Weights of a small transformer language model: 5 heads of 128, 4953 steps.
Each number is 50 + 10 x the weight over the matrix's rms, rounded and kept within 0 to 99. Layers, rows and columns count from 0.

# layer 4 attention value, 640x640, rms 0.0844, rows 451-494, columns 0-159
61 44 43 54 44 52 42 56 46 53 55 54 45 42 41 51 52 45 48 45 52 35 59 31 59 55 50 66 34 68 46 48 44 46 41 49 57 58 23 23 62 62 41 49 37 34 49 36 34 50 58 51 64 65 45 35 60 45 43 51 46 44 55 56 43 35 48 34 45 50 54 58 46 55 61 58 41 61 33 40 46 36 51 60 27 66 29 60 58 62 42 29 53 53 46 27 59 34 26 53 60 44 39 57 49 53 50 55 55 79 61 71 45 40 26 50 55 43 40 34 67 57 38 51 67 57 30 54 49 50 40 52 37 51 54 69 59 43 48 36 47 29 54 64 72 39 31 50 47 39 50 45 63 50 35 50 59 39 45 49
24 63 49 54 69 36 45 44 50 32 52 41 44 56 55 48 51 39 66 48 44 62 44 52 45 56 29 44 53 45 50 53 68 43 54 44 35 61 52 51 61 65 50 49 56 52 58 36 63 46 41 42 38 52 49 47 63 51 57 70 66 70 43 52 46 44 34 51 41 66 56 58 40 33 44 57 54 43 46 28 41 46 45 40 48 43 53 70 79 59 47 60 65 33 52 57 50 52 53 47 30 42 65 55 60 50 59 56 41 32 59 43 53 46 40 40 58 30 43 57 56 59 59 27 56 55 42 53 43 28 62 39 53 68 62 33 51 44 62 52 54 65 41 54 57 50 60 68 37 45 75 53 49 37 48 50 62 74 58 56
53 50 39 46 63 41 46 26 51 46 42 27 57 45 52 61 63 62 58 48 65 54 58 59 42 37 41 65 65 42 30 49 45 57 49 51 41 61 55 48 43 42 56 39 45 57 44 39 45 41 52 38 34 59 48 38 50 58 48 50 59 55 47 53 68 58 54 63 73 33 61 49 31 47 33 46 43 57 41 27 53 48 66 44 45 52 80 47 59 53 52 48 76 50 49 40 59 57 44 24 49 42 64 44 55 34 70 56 57 38 55 51 36 41 48 57 57 57 47 43 43 45 42 44 59 38 48 47 46 50 50 44 53 48 30 44 34 40 57 59 52 46 55 68 47 44 50 56 51 47 63 47 59 48 65 44 64 56 61 61
48 64 45 46 61 45 64 48 46 48 51 42 69 36 51 48 59 51 48 55 32 53 50 67 40 40 40 42 52 52 47 59 49 41 62 56 52 53 50 42 44 40 68 56 57 48 43 48 57 35 48 55 44 62 68 43 23 56 35 63 35 43 44 47 49 35 57 64 63 41 62 74 47 66 64 67 35 78 46 43 58 51 51 43 50 62 50 49 34 35 54 37 51 58 46 43 49 59 42 53 66 48 39 43 51 66 60 55 41 50 57 76 41 45 43 45 36 44 50 39 64 34 50 70 42 47 55 50 56 64 39 73 43 74 51 62 46 50 45 44 44 45 67 47 53 45 59 41 61 31 50 47 53 57 54 58 67 54 56 59
48 48 48 62 48 66 43 63 66 65 43 58 59 39 45 65 58 41 56 61 54 70 69 58 47 60 55 69 48 60 45 54 65 66 54 41 44 56 44 54 46 51 42 66 50 51 68 43 52 49 36 39 45 54 52 59 41 59 44 47 56 45 50 55 68 67 45 45 50 43 40 38 40 56 42 48 63 65 53 49 69 58 55 41 53 58 37 41 33 43 31 60 48 61 41 44 70 50 32 47 59 41 59 49 55 45 73 54 57 48 49 44 41 40 49 51 52 55 48 54 53 55 44 71 42 28 62 38 58 56 53 56 54 65 48 53 17 51 51 50 33 37 44 49 49 55 44 42 55 45 44 70 58 48 59 46 52 65 43 41
67 45 44 47 55 33 53 50 34 43 43 54 46 39 45 56 51 49 60 47 45 41 54 51 35 42 50 55 43 41 34 45 54 48 57 50 49 47 36 54 46 57 40 59 44 59 59 31 54 30 62 19 59 39 50 56 56 58 57 55 46 55 49 53 37 65 52 52 46 53 46 43 52 77 50 46 48 35 48 40 56 63 53 44 53 64 47 40 43 55 46 56 46 53 44 61 38 50 66 33 50 48 57 57 41 49 69 55 47 54 61 66 61 56 43 53 50 38 60 54 46 60 36 56 47 47 42 45 59 36 37 50 50 59 43 43 46 41 55 45 38 40 50 44 61 48 44 73 42 51 56 35 57 48 48 56 40 58 53 43
55 53 44 37 44 53 62 57 41 42 58 47 57 57 52 54 46 55 35 51 44 51 59 52 61 37 41 58 66 54 64 60 54 33 58 48 52 28 66 50 69 62 47 58 47 40 47 67 75 61 51 68 50 49 65 66 62 51 44 44 58 61 38 49 56 51 39 43 44 63 67 51 13 56 44 42 51 39 39 54 54 46 42 55 39 40 50 54 73 59 34 56 49 67 66 58 54 36 55 49 64 48 67 48 62 61 37 34 53 49 44 46 62 59 38 71 46 43 41 63 56 39 60 50 64 71 44 52 51 41 52 33 63 44 34 52 52 47 55 41 50 45 32 47 46 38 36 49 45 57 43 56 49 51 42 46 63 37 54 44
25 32 34 54 35 50 39 53 48 44 56 50 54 50 43 47 41 42 47 44 78 48 60 43 50 51 73 56 45 54 49 55 55 73 32 57 44 68 37 27 33 58 64 61 34 42 47 50 49 42 50 61 46 31 54 67 55 45 42 55 66 44 57 65 52 57 48 37 60 31 62 43 42 62 42 51 41 44 45 46 71 41 54 49 31 53 40 62 51 39 44 44 50 47 45 44 62 67 66 58 52 51 44 41 35 54 47 62 56 52 47 38 48 34 50 54 50 49 62 52 56 38 55 46 50 53 39 53 40 40 58 74 68 41 35 47 53 35 57 65 52 45 40 57 69 73 45 53 29 43 41 42 38 54 41 60 48 62 46 52
32 47 58 42 42 67 35 44 32 51 44 46 50 44 45 47 54 57 51 44 59 62 53 64 46 45 44 49 46 42 50 59 38 44 53 56 59 47 44 57 40 36 47 52 38 58 46 47 37 31 54 51 36 52 56 32 49 62 49 64 46 60 47 59 55 50 37 54 67 59 53 52 58 39 46 53 55 67 53 24 51 36 51 40 41 55 51 34 41 40 45 48 51 37 66 61 64 61 55 53 36 46 52 61 51 61 76 71 58 61 44 76 37 48 51 57 34 86 48 37 39 62 64 64 51 41 64 41 17 61 42 54 36 63 39 45 45 42 61 49 61 48 65 50 53 37 61 46 41 56 43 51 53 45 53 42 26 48 53 82
48 57 48 40 53 42 37 53 49 53 55 58 63 30 42 51 26 45 43 61 41 63 36 50 71 35 41 43 51 46 47 53 59 50 45 70 49 41 43 66 62 59 51 56 45 46 52 43 37 56 51 52 61 56 53 46 41 40 35 52 59 43 54 47 49 52 36 65 62 55 48 50 38 65 47 57 58 50 48 54 47 30 49 71 59 45 31 47 67 47 49 44 35 50 50 45 49 59 52 44 54 66 50 59 53 60 45 55 47 64 57 47 31 53 57 60 65 55 24 59 42 57 39 39 43 52 79 57 78 58 48 42 40 48 65 42 64 59 37 43 49 42 64 58 40 54 27 51 44 56 51 33 38 50 40 40 75 68 51 47
46 49 57 42 52 43 44 71 62 51 42 42 47 61 54 44 35 60 31 54 51 39 22 51 56 56 49 44 51 28 49 63 56 45 59 28 62 57 33 61 61 52 56 38 60 61 54 46 61 35 53 62 49 56 42 47 41 59 50 60 50 37 47 39 63 52 73 60 67 34 30 47 50 66 50 48 41 48 49 62 53 47 62 38 59 64 62 32 45 43 55 47 68 45 57 51 52 53 55 30 38 42 56 43 59 49 47 62 43 54 40 46 43 70 44 35 60 54 47 39 52 58 44 47 52 50 61 53 58 56 40 39 52 52 47 55 43 58 57 57 49 43 39 47 32 44 42 45 40 46 49 44 50 52 57 46 53 42 41 43
57 43 32 60 49 52 32 43 33 59 46 46 58 51 36 52 59 53 55 59 48 51 55 55 39 45 53 59 52 64 54 53 50 42 68 54 54 60 42 45 27 23 61 51 38 37 56 61 25 52 44 33 47 86 50 48 53 42 47 58 50 52 27 46 46 45 45 51 51 51 57 52 62 49 45 64 45 40 60 52 52 70 59 53 47 41 51 52 57 43 41 38 54 54 36 35 53 39 31 39 49 43 66 53 56 62 60 52 47 55 70 55 35 49 46 57 63 58 51 42 50 33 61 39 53 31 54 26 52 52 52 48 45 60 51 46 49 25 59 47 46 43 47 53 47 51 40 45 53 49 50 52 61 49 39 46 46 64 46 56
63 40 41 44 57 47 48 46 41 42 42 35 23 60 35 52 53 37 44 39 60 57 47 51 38 46 46 62 50 46 55 45 42 53 61 39 35 43 65 40 57 55 59 40 48 43 34 61 35 35 52 49 62 46 42 49 35 37 69 47 58 67 45 51 49 69 55 53 66 34 51 58 54 50 62 56 37 65 47 53 58 49 54 52 49 48 58 33 62 54 41 37 56 52 38 52 51 68 34 52 68 50 48 36 42 52 52 36 24 50 75 63 57 17 38 61 55 51 29 56 69 40 37 58 36 56 50 45 40 51 53 48 56 72 58 41 44 35 44 56 46 36 53 44 54 58 40 54 50 43 61 42 45 57 49 74 32 56 48 57
42 40 55 40 63 57 75 52 54 42 48 68 34 50 44 48 53 32 59 53 44 70 52 42 53 43 63 54 44 69 58 59 44 38 60 40 59 52 23 57 67 51 38 45 54 51 54 32 70 46 61 54 46 23 58 56 43 27 47 49 55 53 50 50 48 40 67 46 38 49 55 69 59 49 74 44 59 47 48 46 41 66 53 47 49 37 57 54 52 36 62 56 57 62 43 43 48 44 48 46 44 31 69 55 58 59 56 32 42 41 38 48 57 51 57 44 33 40 47 48 52 47 68 50 53 53 50 54 36 35 49 59 50 28 44 54 54 41 52 46 53 62 46 57 59 33 58 53 41 51 50 39 49 52 72 49 59 55 57 42
59 42 48 51 57 51 53 48 65 57 66 56 51 62 35 53 41 63 55 65 69 43 57 61 62 37 44 53 40 49 57 61 44 52 35 39 61 59 54 40 52 44 61 60 45 52 55 43 45 52 46 40 48 32 35 53 39 29 48 44 59 63 51 55 53 49 49 44 64 60 41 56 46 40 58 30 63 65 53 51 49 61 73 40 40 54 40 69 46 32 48 57 40 44 46 40 46 55 52 59 88 47 55 56 41 52 49 47 45 33 36 53 54 44 59 59 55 62 53 41 59 58 44 54 51 58 62 21 47 54 51 57 53 39 27 45 67 34 56 61 39 43 49 42 43 63 59 65 34 51 60 65 42 46 55 64 39 76 41 42
44 54 57 58 44 43 58 49 51 46 47 48 53 59 42 68 39 38 70 51 63 47 49 45 41 61 29 49 39 60 65 52 49 45 51 65 52 47 40 40 58 51 54 56 64 49 54 65 46 63 36 43 55 44 44 66 61 47 50 74 58 43 67 69 43 26 52 64 62 40 49 50 68 64 67 80 62 43 24 50 61 50 36 43 67 48 52 51 52 51 51 70 56 35 35 54 54 47 53 66 43 42 54 33 56 35 32 42 45 48 45 69 43 43 44 55 59 45 56 62 51 56 45 59 28 38 53 48 63 58 64 47 66 63 47 49 67 55 44 46 71 60 39 50 59 56 53 46 59 47 46 33 35 75 50 56 34 41 45 55
40 54 61 34 55 39 44 70 44 46 51 47 55 37 62 65 59 57 61 50 44 46 34 69 38 45 68 67 59 53 49 51 65 36 44 36 56 61 51 52 53 52 42 41 42 57 45 49 49 58 72 43 71 63 44 43 58 51 56 48 52 53 62 39 43 62 65 70 29 55 49 32 59 48 49 34 54 34 63 57 65 45 50 34 67 47 33 43 57 60 51 59 25 60 40 60 51 62 51 66 40 66 57 54 51 38 46 41 53 46 44 63 53 65 48 53 41 66 53 29 48 68 43 65 44 45 60 36 57 30 40 50 31 60 45 35 44 71 58 49 26 55 46 50 66 52 48 66 60 55 67 39 43 43 49 55 20 41 41 39
35 47 39 49 54 63 39 64 51 39 44 50 47 44 45 56 48 38 45 59 48 41 28 49 38 54 62 56 38 44 54 38 42 35 68 50 41 28 36 41 54 53 51 51 33 59 35 33 63 51 34 50 39 40 39 49 40 63 47 69 47 51 60 44 59 24 57 45 54 35 64 40 53 44 53 60 39 36 53 57 55 44 48 34 45 33 50 52 31 38 55 44 53 48 46 47 24 57 54 51 28 49 32 58 45 62 53 47 42 51 52 70 39 53 57 38 40 51 53 47 53 47 55 40 29 34 48 53 36 53 46 48 47 41 37 51 54 50 63 42 42 68 44 54 54 56 61 61 52 43 40 38 42 60 45 47 16 46 48 48
56 43 43 54 50 57 57 36 57 55 54 59 59 68 56 37 64 59 62 55 61 51 41 39 49 42 57 47 46 42 55 50 63 50 55 50 72 63 46 42 50 59 57 54 37 49 62 70 43 41 44 56 52 56 57 68 79 60 49 50 58 42 56 59 54 46 39 59 64 49 41 32 47 44 40 33 53 52 46 37 43 51 54 65 46 70 63 54 36 56 47 62 53 41 60 49 50 50 55 55 57 54 62 51 64 47 35 47 53 40 37 45 51 65 49 46 53 39 55 47 43 44 71 42 54 60 48 38 49 47 62 50 50 46 48 50 66 60 66 52 68 65 60 42 61 55 62 37 44 67 64 63 66 55 53 52 59 52 57 52
47 59 53 67 42 42 62 58 36 41 61 49 51 52 50 37 43 46 51 49 55 53 54 42 43 56 65 61 45 73 62 49 58 42 45 39 54 35 45 51 44 52 34 59 28 47 47 28 23 38 44 60 50 48 46 55 62 67 51 37 49 50 66 60 52 46 54 41 54 49 65 35 53 49 64 53 45 26 46 53 42 43 62 42 31 60 49 63 52 20 40 42 60 46 50 53 45 50 52 48 50 52 40 38 56 52 59 51 40 35 48 64 57 63 53 41 37 53 59 40 73 54 53 49 47 58 46 45 35 45 60 53 46 48 62 56 39 44 62 59 43 70 51 44 54 48 51 55 39 41 52 62 56 48 36 34 50 37 39 59
51 43 48 58 72 32 49 36 29 34 48 58 38 46 48 55 39 51 40 51 41 49 44 38 27 44 61 41 53 47 57 66 39 34 52 68 44 52 42 42 62 48 53 59 66 53 54 44 46 46 47 51 54 53 48 52 48 52 62 61 39 61 42 51 43 61 47 42 51 59 66 60 33 61 66 28 41 49 42 41 53 51 66 54 48 49 51 49 50 56 57 59 40 52 44 61 41 53 44 62 46 55 55 52 67 61 51 29 49 49 48 42 51 57 40 48 51 72 44 57 38 59 33 30 60 35 24 43 33 32 43 50 38 32 53 44 63 41 56 47 47 55 42 55 51 50 47 67 43 57 74 35 38 29 34 55 47 41 46 51
39 56 47 44 60 39 56 44 49 58 48 26 38 52 60 60 65 42 49 65 53 48 48 62 55 43 42 48 67 43 41 72 46 49 62 28 47 41 51 61 57 52 68 37 74 60 66 44 55 50 50 35 43 62 49 47 41 62 43 62 38 48 56 51 44 46 62 62 41 29 66 50 62 45 41 52 56 60 42 58 42 48 64 48 37 56 52 45 42 57 60 54 57 49 51 65 59 61 49 56 68 40 67 46 63 50 52 59 51 28 58 52 33 55 53 49 52 54 68 53 43 49 45 44 46 46 42 41 57 55 69 41 48 70 44 54 36 66 48 46 48 52 38 50 58 56 46 34 69 61 41 70 67 64 58 68 34 55 43 53
50 41 38 37 58 53 51 30 56 52 54 43 47 50 48 46 47 47 61 48 35 61 44 58 59 27 60 44 51 47 47 38 25 61 50 58 35 67 79 54 62 43 44 51 65 54 69 43 62 66 59 46 49 41 63 56 63 45 38 25 30 54 34 65 40 15 39 71 50 63 46 74 59 67 37 46 23 39 56 39 57 54 64 45 41 74 58 58 49 47 46 53 45 45 42 63 44 60 24 46 55 37 62 68 47 39 44 43 59 55 45 56 27 52 33 64 54 52 54 49 36 44 52 42 53 51 58 58 49 44 51 68 40 54 49 56 39 42 38 38 54 48 63 43 47 66 43 48 42 24 61 52 44 41 59 43 49 48 72 35
36 34 55 54 33 46 63 46 39 18 35 46 53 51 54 64 53 40 47 53 53 45 61 61 40 52 37 37 51 60 43 43 53 46 48 71 31 59 75 38 67 49 50 46 12 60 35 50 44 51 47 44 45 56 57 42 52 61 47 38 36 46 47 67 52 44 59 44 38 39 39 53 37 44 43 51 36 39 45 44 47 59 59 30 59 47 36 50 42 65 60 42 48 53 30 44 41 22 62 63 62 56 56 51 32 49 52 55 48 41 51 54 37 58 57 54 58 32 41 57 43 48 56 38 50 41 39 45 45 45 30 34 35 41 42 65 25 35 52 49 70 48 64 60 45 52 44 62 47 47 56 40 41 36 58 43 40 51 40 48
56 52 63 58 48 45 44 55 69 67 50 43 63 45 55 56 55 49 42 39 42 43 64 67 49 61 44 56 56 42 48 53 35 48 49 54 46 44 45 65 41 34 58 73 48 62 37 58 39 59 70 54 50 60 45 54 25 53 49 36 41 50 40 55 44 47 41 56 63 53 60 53 51 63 33 49 43 73 36 70 29 47 58 59 29 47 46 57 41 51 32 51 65 53 46 53 57 60 39 48 48 56 43 56 74 67 56 64 49 63 69 53 58 61 51 38 46 56 47 44 52 53 63 39 63 54 54 32 54 48 52 67 30 53 39 44 57 40 61 37 40 35 58 53 59 52 60 47 63 52 23 51 37 65 71 72 36 50 46 56
60 50 35 65 52 31 35 44 51 64 31 39 68 60 56 46 36 32 58 46 49 48 61 52 55 47 31 51 51 41 48 45 50 51 58 43 67 45 32 52 55 49 50 41 28 40 50 41 48 38 37 52 39 63 49 53 50 60 71 51 58 29 62 47 55 37 48 57 75 67 45 47 59 49 49 29 55 61 34 62 30 43 37 40 39 48 62 61 38 54 31 60 61 47 40 56 50 46 31 46 48 50 59 51 67 44 47 38 59 42 45 55 48 61 39 40 42 59 41 48 59 42 47 45 49 62 36 44 53 49 57 53 39 45 70 55 55 37 57 40 55 43 57 39 39 26 74 47 57 65 38 58 61 50 62 59 47 40 65 51
56 47 50 48 49 52 49 57 37 61 46 56 47 59 63 65 53 52 59 43 51 60 74 43 56 58 46 41 38 46 61 62 57 39 34 38 67 41 59 41 60 58 50 62 46 46 58 40 69 47 57 65 58 50 50 36 47 55 47 58 44 55 43 58 51 48 34 43 53 53 68 43 51 49 54 51 54 54 56 41 63 39 54 47 40 54 38 55 62 45 51 54 63 47 34 44 53 39 59 69 51 46 71 54 48 49 35 45 44 53 43 58 66 57 44 58 49 43 41 78 48 62 38 53 32 41 57 54 57 45 50 44 46 48 51 42 55 55 48 49 78 49 40 50 44 51 47 46 65 50 52 55 38 44 52 43 37 37 47 66
38 56 59 48 45 55 37 46 32 67 63 47 46 62 35 42 51 46 46 51 66 38 57 55 51 43 63 35 39 49 40 38 59 51 28 57 45 50 63 43 33 39 31 39 48 49 36 64 29 54 60 53 58 51 41 58 60 48 55 44 60 48 55 60 51 63 44 50 44 66 56 31 42 53 32 51 63 44 60 61 46 44 56 52 47 52 40 54 53 48 38 33 51 60 46 26 51 45 51 61 61 58 39 50 48 52 54 48 52 56 65 43 54 47 50 63 52 45 43 45 50 60 39 58 48 35 56 46 45 53 53 52 47 52 69 48 46 39 34 39 66 50 30 51 56 58 32 24 41 62 27 68 58 64 54 64 35 51 50 57
75 36 67 60 28 37 46 44 41 40 61 49 47 51 45 53 69 58 60 54 53 31 59 43 68 59 39 45 44 41 51 50 40 39 63 59 69 51 47 35 40 61 47 70 47 33 58 57 51 59 62 43 44 47 51 36 54 56 59 32 54 50 48 58 54 66 42 41 39 52 34 57 56 39 59 48 43 57 52 36 53 55 38 54 41 43 45 49 66 51 44 53 72 45 45 40 65 40 43 63 43 43 47 33 42 50 55 50 61 54 71 50 43 41 50 52 34 65 62 51 47 74 57 48 58 52 34 57 42 66 45 58 55 28 56 50 46 50 54 30 46 25 61 43 57 50 39 46 50 39 39 60 27 49 47 55 32 36 46 50
61 33 52 52 64 50 33 54 48 53 46 49 62 63 54 56 62 49 32 44 63 67 40 57 67 50 44 64 47 47 55 51 47 45 56 42 34 59 53 44 42 39 50 44 50 46 39 37 39 41 35 40 50 48 46 42 62 63 59 52 31 43 43 58 54 35 44 48 29 43 40 47 53 34 34 55 54 43 55 53 51 52 43 43 53 45 61 49 54 63 55 59 36 50 61 42 54 67 36 75 48 61 42 41 60 51 35 42 51 61 58 52 66 73 46 55 40 72 50 24 55 42 52 58 59 57 64 58 52 46 60 46 42 42 39 42 54 60 60 47 35 47 56 58 52 38 39 40 48 56 44 38 58 57 45 52 51 43 46 50
39 62 50 54 75 56 48 46 50 35 38 47 48 49 55 59 45 53 25 47 64 58 43 56 62 42 62 68 74 45 46 67 52 46 42 42 39 62 41 41 46 57 42 43 32 62 50 47 45 44 38 35 44 53 38 39 66 64 63 53 37 56 37 57 45 53 50 50 25 45 62 40 34 59 56 21 42 36 30 42 45 44 41 42 65 54 36 50 51 58 33 47 41 47 47 66 42 57 49 58 37 54 39 54 53 58 51 64 47 51 47 43 55 51 59 54 43 54 42 40 54 42 50 47 44 53 32 42 41 35 37 39 48 45 13 47 43 58 62 48 55 49 33 42 27 65 51 59 50 36 60 38 64 37 45 51 64 50 54 51
36 45 32 42 50 56 57 55 53 42 51 56 33 46 48 39 53 36 54 49 50 58 57 72 42 58 64 42 57 54 52 41 34 64 38 41 54 54 63 38 42 48 33 53 55 44 51 49 64 48 45 49 48 21 57 65 48 39 35 50 66 63 50 65 51 41 40 65 55 54 51 70 44 32 44 60 48 38 67 36 62 48 47 51 54 34 58 37 55 72 46 49 49 50 52 47 50 44 39 40 38 37 49 45 47 47 48 24 59 52 41 60 51 51 42 38 58 66 42 52 48 62 55 47 44 61 53 58 45 59 60 55 57 62 54 62 47 40 35 41 40 53 41 44 41 47 55 50 54 40 61 55 33 39 46 47 42 48 48 59
50 49 43 60 52 52 51 48 64 40 50 47 52 41 38 48 49 59 41 36 45 49 45 39 56 48 56 42 47 26 51 33 61 59 51 65 51 57 68 49 59 57 58 45 53 62 50 44 49 62 55 52 55 67 51 48 50 50 43 46 51 47 48 46 28 53 35 35 45 65 37 68 44 56 49 50 49 47 38 50 54 49 35 47 42 55 38 60 53 66 60 45 56 48 70 45 45 49 43 39 45 47 44 49 50 22 49 40 50 61 70 37 42 45 34 48 65 57 41 45 50 48 57 68 48 51 61 47 37 52 51 72 43 56 64 38 56 49 54 31 39 36 55 60 45 41 51 45 41 47 45 58 47 34 40 46 44 63 49 43
40 58 44 44 48 61 68 46 51 40 63 52 48 42 39 40 43 55 52 50 62 46 56 57 48 52 75 47 48 66 62 56 44 37 16 60 38 43 57 49 48 65 75 45 55 35 41 69 47 52 41 47 45 46 51 44 56 42 51 37 40 42 52 46 36 47 32 48 59 62 52 60 51 51 65 63 48 44 63 68 29 40 71 53 40 42 52 43 55 24 28 59 66 65 35 62 42 51 56 66 47 46 68 76 46 55 28 57 39 26 54 55 64 48 55 50 53 34 56 53 23 36 52 51 58 47 33 49 46 38 53 50 50 37 54 63 67 47 64 59 51 64 48 31 53 70 48 58 47 32 57 34 47 51 56 50 58 68 51 47
37 64 37 31 60 38 48 56 51 59 68 50 43 26 50 66 47 47 50 47 40 39 42 48 43 51 58 46 47 52 53 64 52 65 48 50 54 48 43 58 48 55 51 64 65 66 36 46 53 43 55 56 71 68 44 47 54 49 63 57 42 39 44 61 50 51 57 51 35 58 52 52 47 69 69 46 43 18 58 50 47 52 52 62 39 46 65 35 76 47 28 45 38 51 63 60 51 82 57 41 55 47 48 51 49 47 61 54 47 34 49 47 63 58 44 35 59 52 40 47 51 60 46 69 57 50 39 38 52 34 45 46 53 47 41 54 54 54 49 42 45 46 43 41 46 45 48 57 46 50 54 58 49 53 48 62 71 40 46 50
69 53 53 45 26 64 43 60 47 54 34 50 54 56 34 54 47 45 42 44 37 52 50 52 54 47 49 65 51 61 31 57 57 56 53 42 58 35 54 44 54 41 37 72 49 57 69 65 50 53 56 42 57 51 59 54 59 55 58 39 58 47 58 35 56 54 77 40 63 50 28 51 50 22 47 65 58 61 48 65 56 56 58 60 59 52 53 52 50 38 60 55 28 44 39 48 60 72 56 61 53 62 70 28 53 45 40 60 42 40 51 34 42 64 61 57 64 32 39 49 47 52 59 68 50 72 54 40 68 64 48 65 51 55 51 41 43 78 51 39 62 42 55 56 56 74 43 43 50 73 52 49 56 52 63 67 43 36 33 67
58 44 29 42 41 49 63 61 36 54 38 49 43 44 55 40 45 68 35 54 47 51 56 42 52 51 50 51 52 27 60 47 27 82 44 61 67 43 61 47 51 41 46 56 55 33 59 50 69 75 36 56 56 56 62 39 58 41 47 54 41 36 52 44 53 35 30 28 39 35 39 51 45 43 32 56 58 71 45 43 64 54 36 66 47 69 45 60 34 71 56 51 40 46 45 57 48 56 26 49 67 40 43 50 53 41 47 37 67 39 48 48 53 53 44 48 38 49 39 41 54 44 48 54 58 63 68 32 38 56 48 40 51 50 57 55 42 70 51 33 47 42 74 42 43 53 53 55 41 54 51 65 42 68 62 48 52 51 59 50
47 46 49 63 45 58 48 60 46 62 46 78 65 51 44 48 64 47 61 67 44 64 57 56 39 52 29 39 50 39 66 54 47 41 55 53 53 50 48 42 42 51 64 54 58 28 53 38 55 45 39 42 42 57 50 44 50 52 58 53 61 38 39 44 42 59 51 53 47 38 50 63 57 39 66 45 63 72 42 48 36 57 58 45 49 52 48 50 33 47 47 62 45 50 36 40 56 51 36 49 37 72 52 51 71 54 56 51 53 54 55 46 46 50 57 45 36 56 38 54 39 36 49 57 45 42 59 56 39 63 60 60 42 69 57 40 61 61 33 61 58 53 36 67 41 32 75 42 46 57 33 55 57 42 77 57 40 52 60 62
32 45 53 46 50 46 52 64 71 38 45 44 58 57 41 48 33 47 37 54 43 50 49 26 52 54 66 44 71 48 62 71 49 49 80 52 44 54 53 48 53 52 47 52 47 50 55 47 30 60 47 46 71 48 53 48 52 48 51 50 38 47 46 52 54 50 40 47 41 59 39 76 51 51 60 43 41 54 43 42 52 45 23 60 47 44 51 42 42 67 60 37 39 48 49 28 49 56 37 41 46 57 20 60 49 46 34 40 52 49 60 34 74 51 56 49 66 70 43 35 53 30 46 47 34 49 64 56 44 51 52 45 38 48 45 46 50 58 64 44 42 40 36 62 53 42 52 34 58 53 45 48 44 41 41 38 47 62 55 43
40 45 66 70 46 59 50 65 51 60 57 70 63 52 65 43 56 58 41 73 53 50 44 50 53 57 46 39 56 49 80 50 47 55 72 46 43 34 38 33 53 37 42 61 61 46 59 47 66 54 50 49 42 51 50 51 50 51 57 39 44 63 49 55 60 54 47 55 42 42 39 56 32 34 52 66 52 49 61 47 46 63 55 65 49 63 56 58 54 59 58 49 43 35 52 29 44 47 54 49 37 50 49 62 49 70 49 72 50 65 47 56 49 77 41 46 48 56 43 78 41 43 68 37 41 59 30 56 58 58 56 40 45 53 52 51 53 59 59 41 55 57 43 57 39 54 43 54 34 75 50 56 47 54 47 46 54 62 65 29
34 58 64 57 32 62 40 61 62 44 39 49 46 53 49 54 55 51 43 42 47 38 44 51 55 69 35 45 57 52 66 45 48 50 46 54 47 51 43 46 46 51 55 51 49 44 50 74 34 60 51 64 56 50 47 56 48 42 45 57 56 25 53 64 57 53 60 39 71 57 50 40 39 55 64 57 47 53 43 73 38 39 59 57 47 50 65 46 55 55 45 59 80 66 22 50 49 38 46 62 42 41 41 56 47 51 36 60 60 61 52 50 50 53 59 56 50 41 42 70 59 48 38 40 70 61 38 52 50 55 65 53 52 48 53 48 31 65 59 58 61 57 51 51 52 51 52 51 49 48 68 56 39 60 44 50 64 47 45 49
47 42 37 51 48 62 46 57 52 51 49 58 51 43 62 55 65 41 49 47 45 50 55 43 37 42 60 60 56 42 45 50 43 39 52 49 63 48 60 67 59 48 48 58 52 46 46 39 39 46 39 49 44 63 69 36 41 51 43 47 59 48 58 54 33 40 53 31 52 58 62 40 50 54 47 58 52 55 54 41 48 32 61 51 51 31 49 69 51 51 52 36 35 51 66 53 38 53 46 32 47 60 45 66 48 69 58 37 62 37 52 47 66 63 51 50 49 52 46 32 44 52 56 64 49 35 51 53 48 44 60 51 40 50 38 43 49 48 67 38 45 48 45 44 41 38 55 33 38 36 56 58 65 49 39 57 54 61 56 50
57 51 60 63 35 30 55 55 56 49 40 40 55 48 46 35 56 34 38 45 55 43 52 53 47 30 37 37 54 61 46 59 64 62 61 46 43 53 51 42 51 39 61 55 57 48 45 34 46 47 44 62 49 61 20 46 40 33 67 52 51 54 44 39 42 51 65 43 52 43 30 56 39 49 54 56 51 48 60 49 56 60 50 50 34 51 57 45 64 61 38 63 43 61 65 55 52 42 48 49 75 48 38 49 50 57 50 56 50 62 55 49 78 49 53 70 57 59 41 58 48 54 58 53 47 48 41 43 42 44 50 57 47 49 43 54 46 50 42 45 51 52 37 49 61 50 46 57 41 61 45 43 48 49 42 54 30 28 40 64
30 60 46 42 40 53 70 40 45 48 40 35 44 52 65 42 57 63 58 41 55 39 50 52 42 58 41 52 34 46 30 50 47 51 49 59 55 65 54 62 55 27 49 50 62 56 48 62 44 47 53 24 32 66 33 51 53 52 50 41 46 42 41 32 28 60 61 54 39 43 53 47 69 58 28 53 62 49 53 43 53 46 60 46 55 46 52 37 45 42 30 50 62 59 45 50 58 49 45 52 39 57 59 26 59 56 60 54 40 34 55 53 33 56 64 58 63 50 40 49 39 61 63 62 57 30 46 48 41 52 35 45 33 53 44 51 32 72 36 48 44 51 52 49 37 41 68 49 46 50 42 45 40 56 58 61 29 49 69 54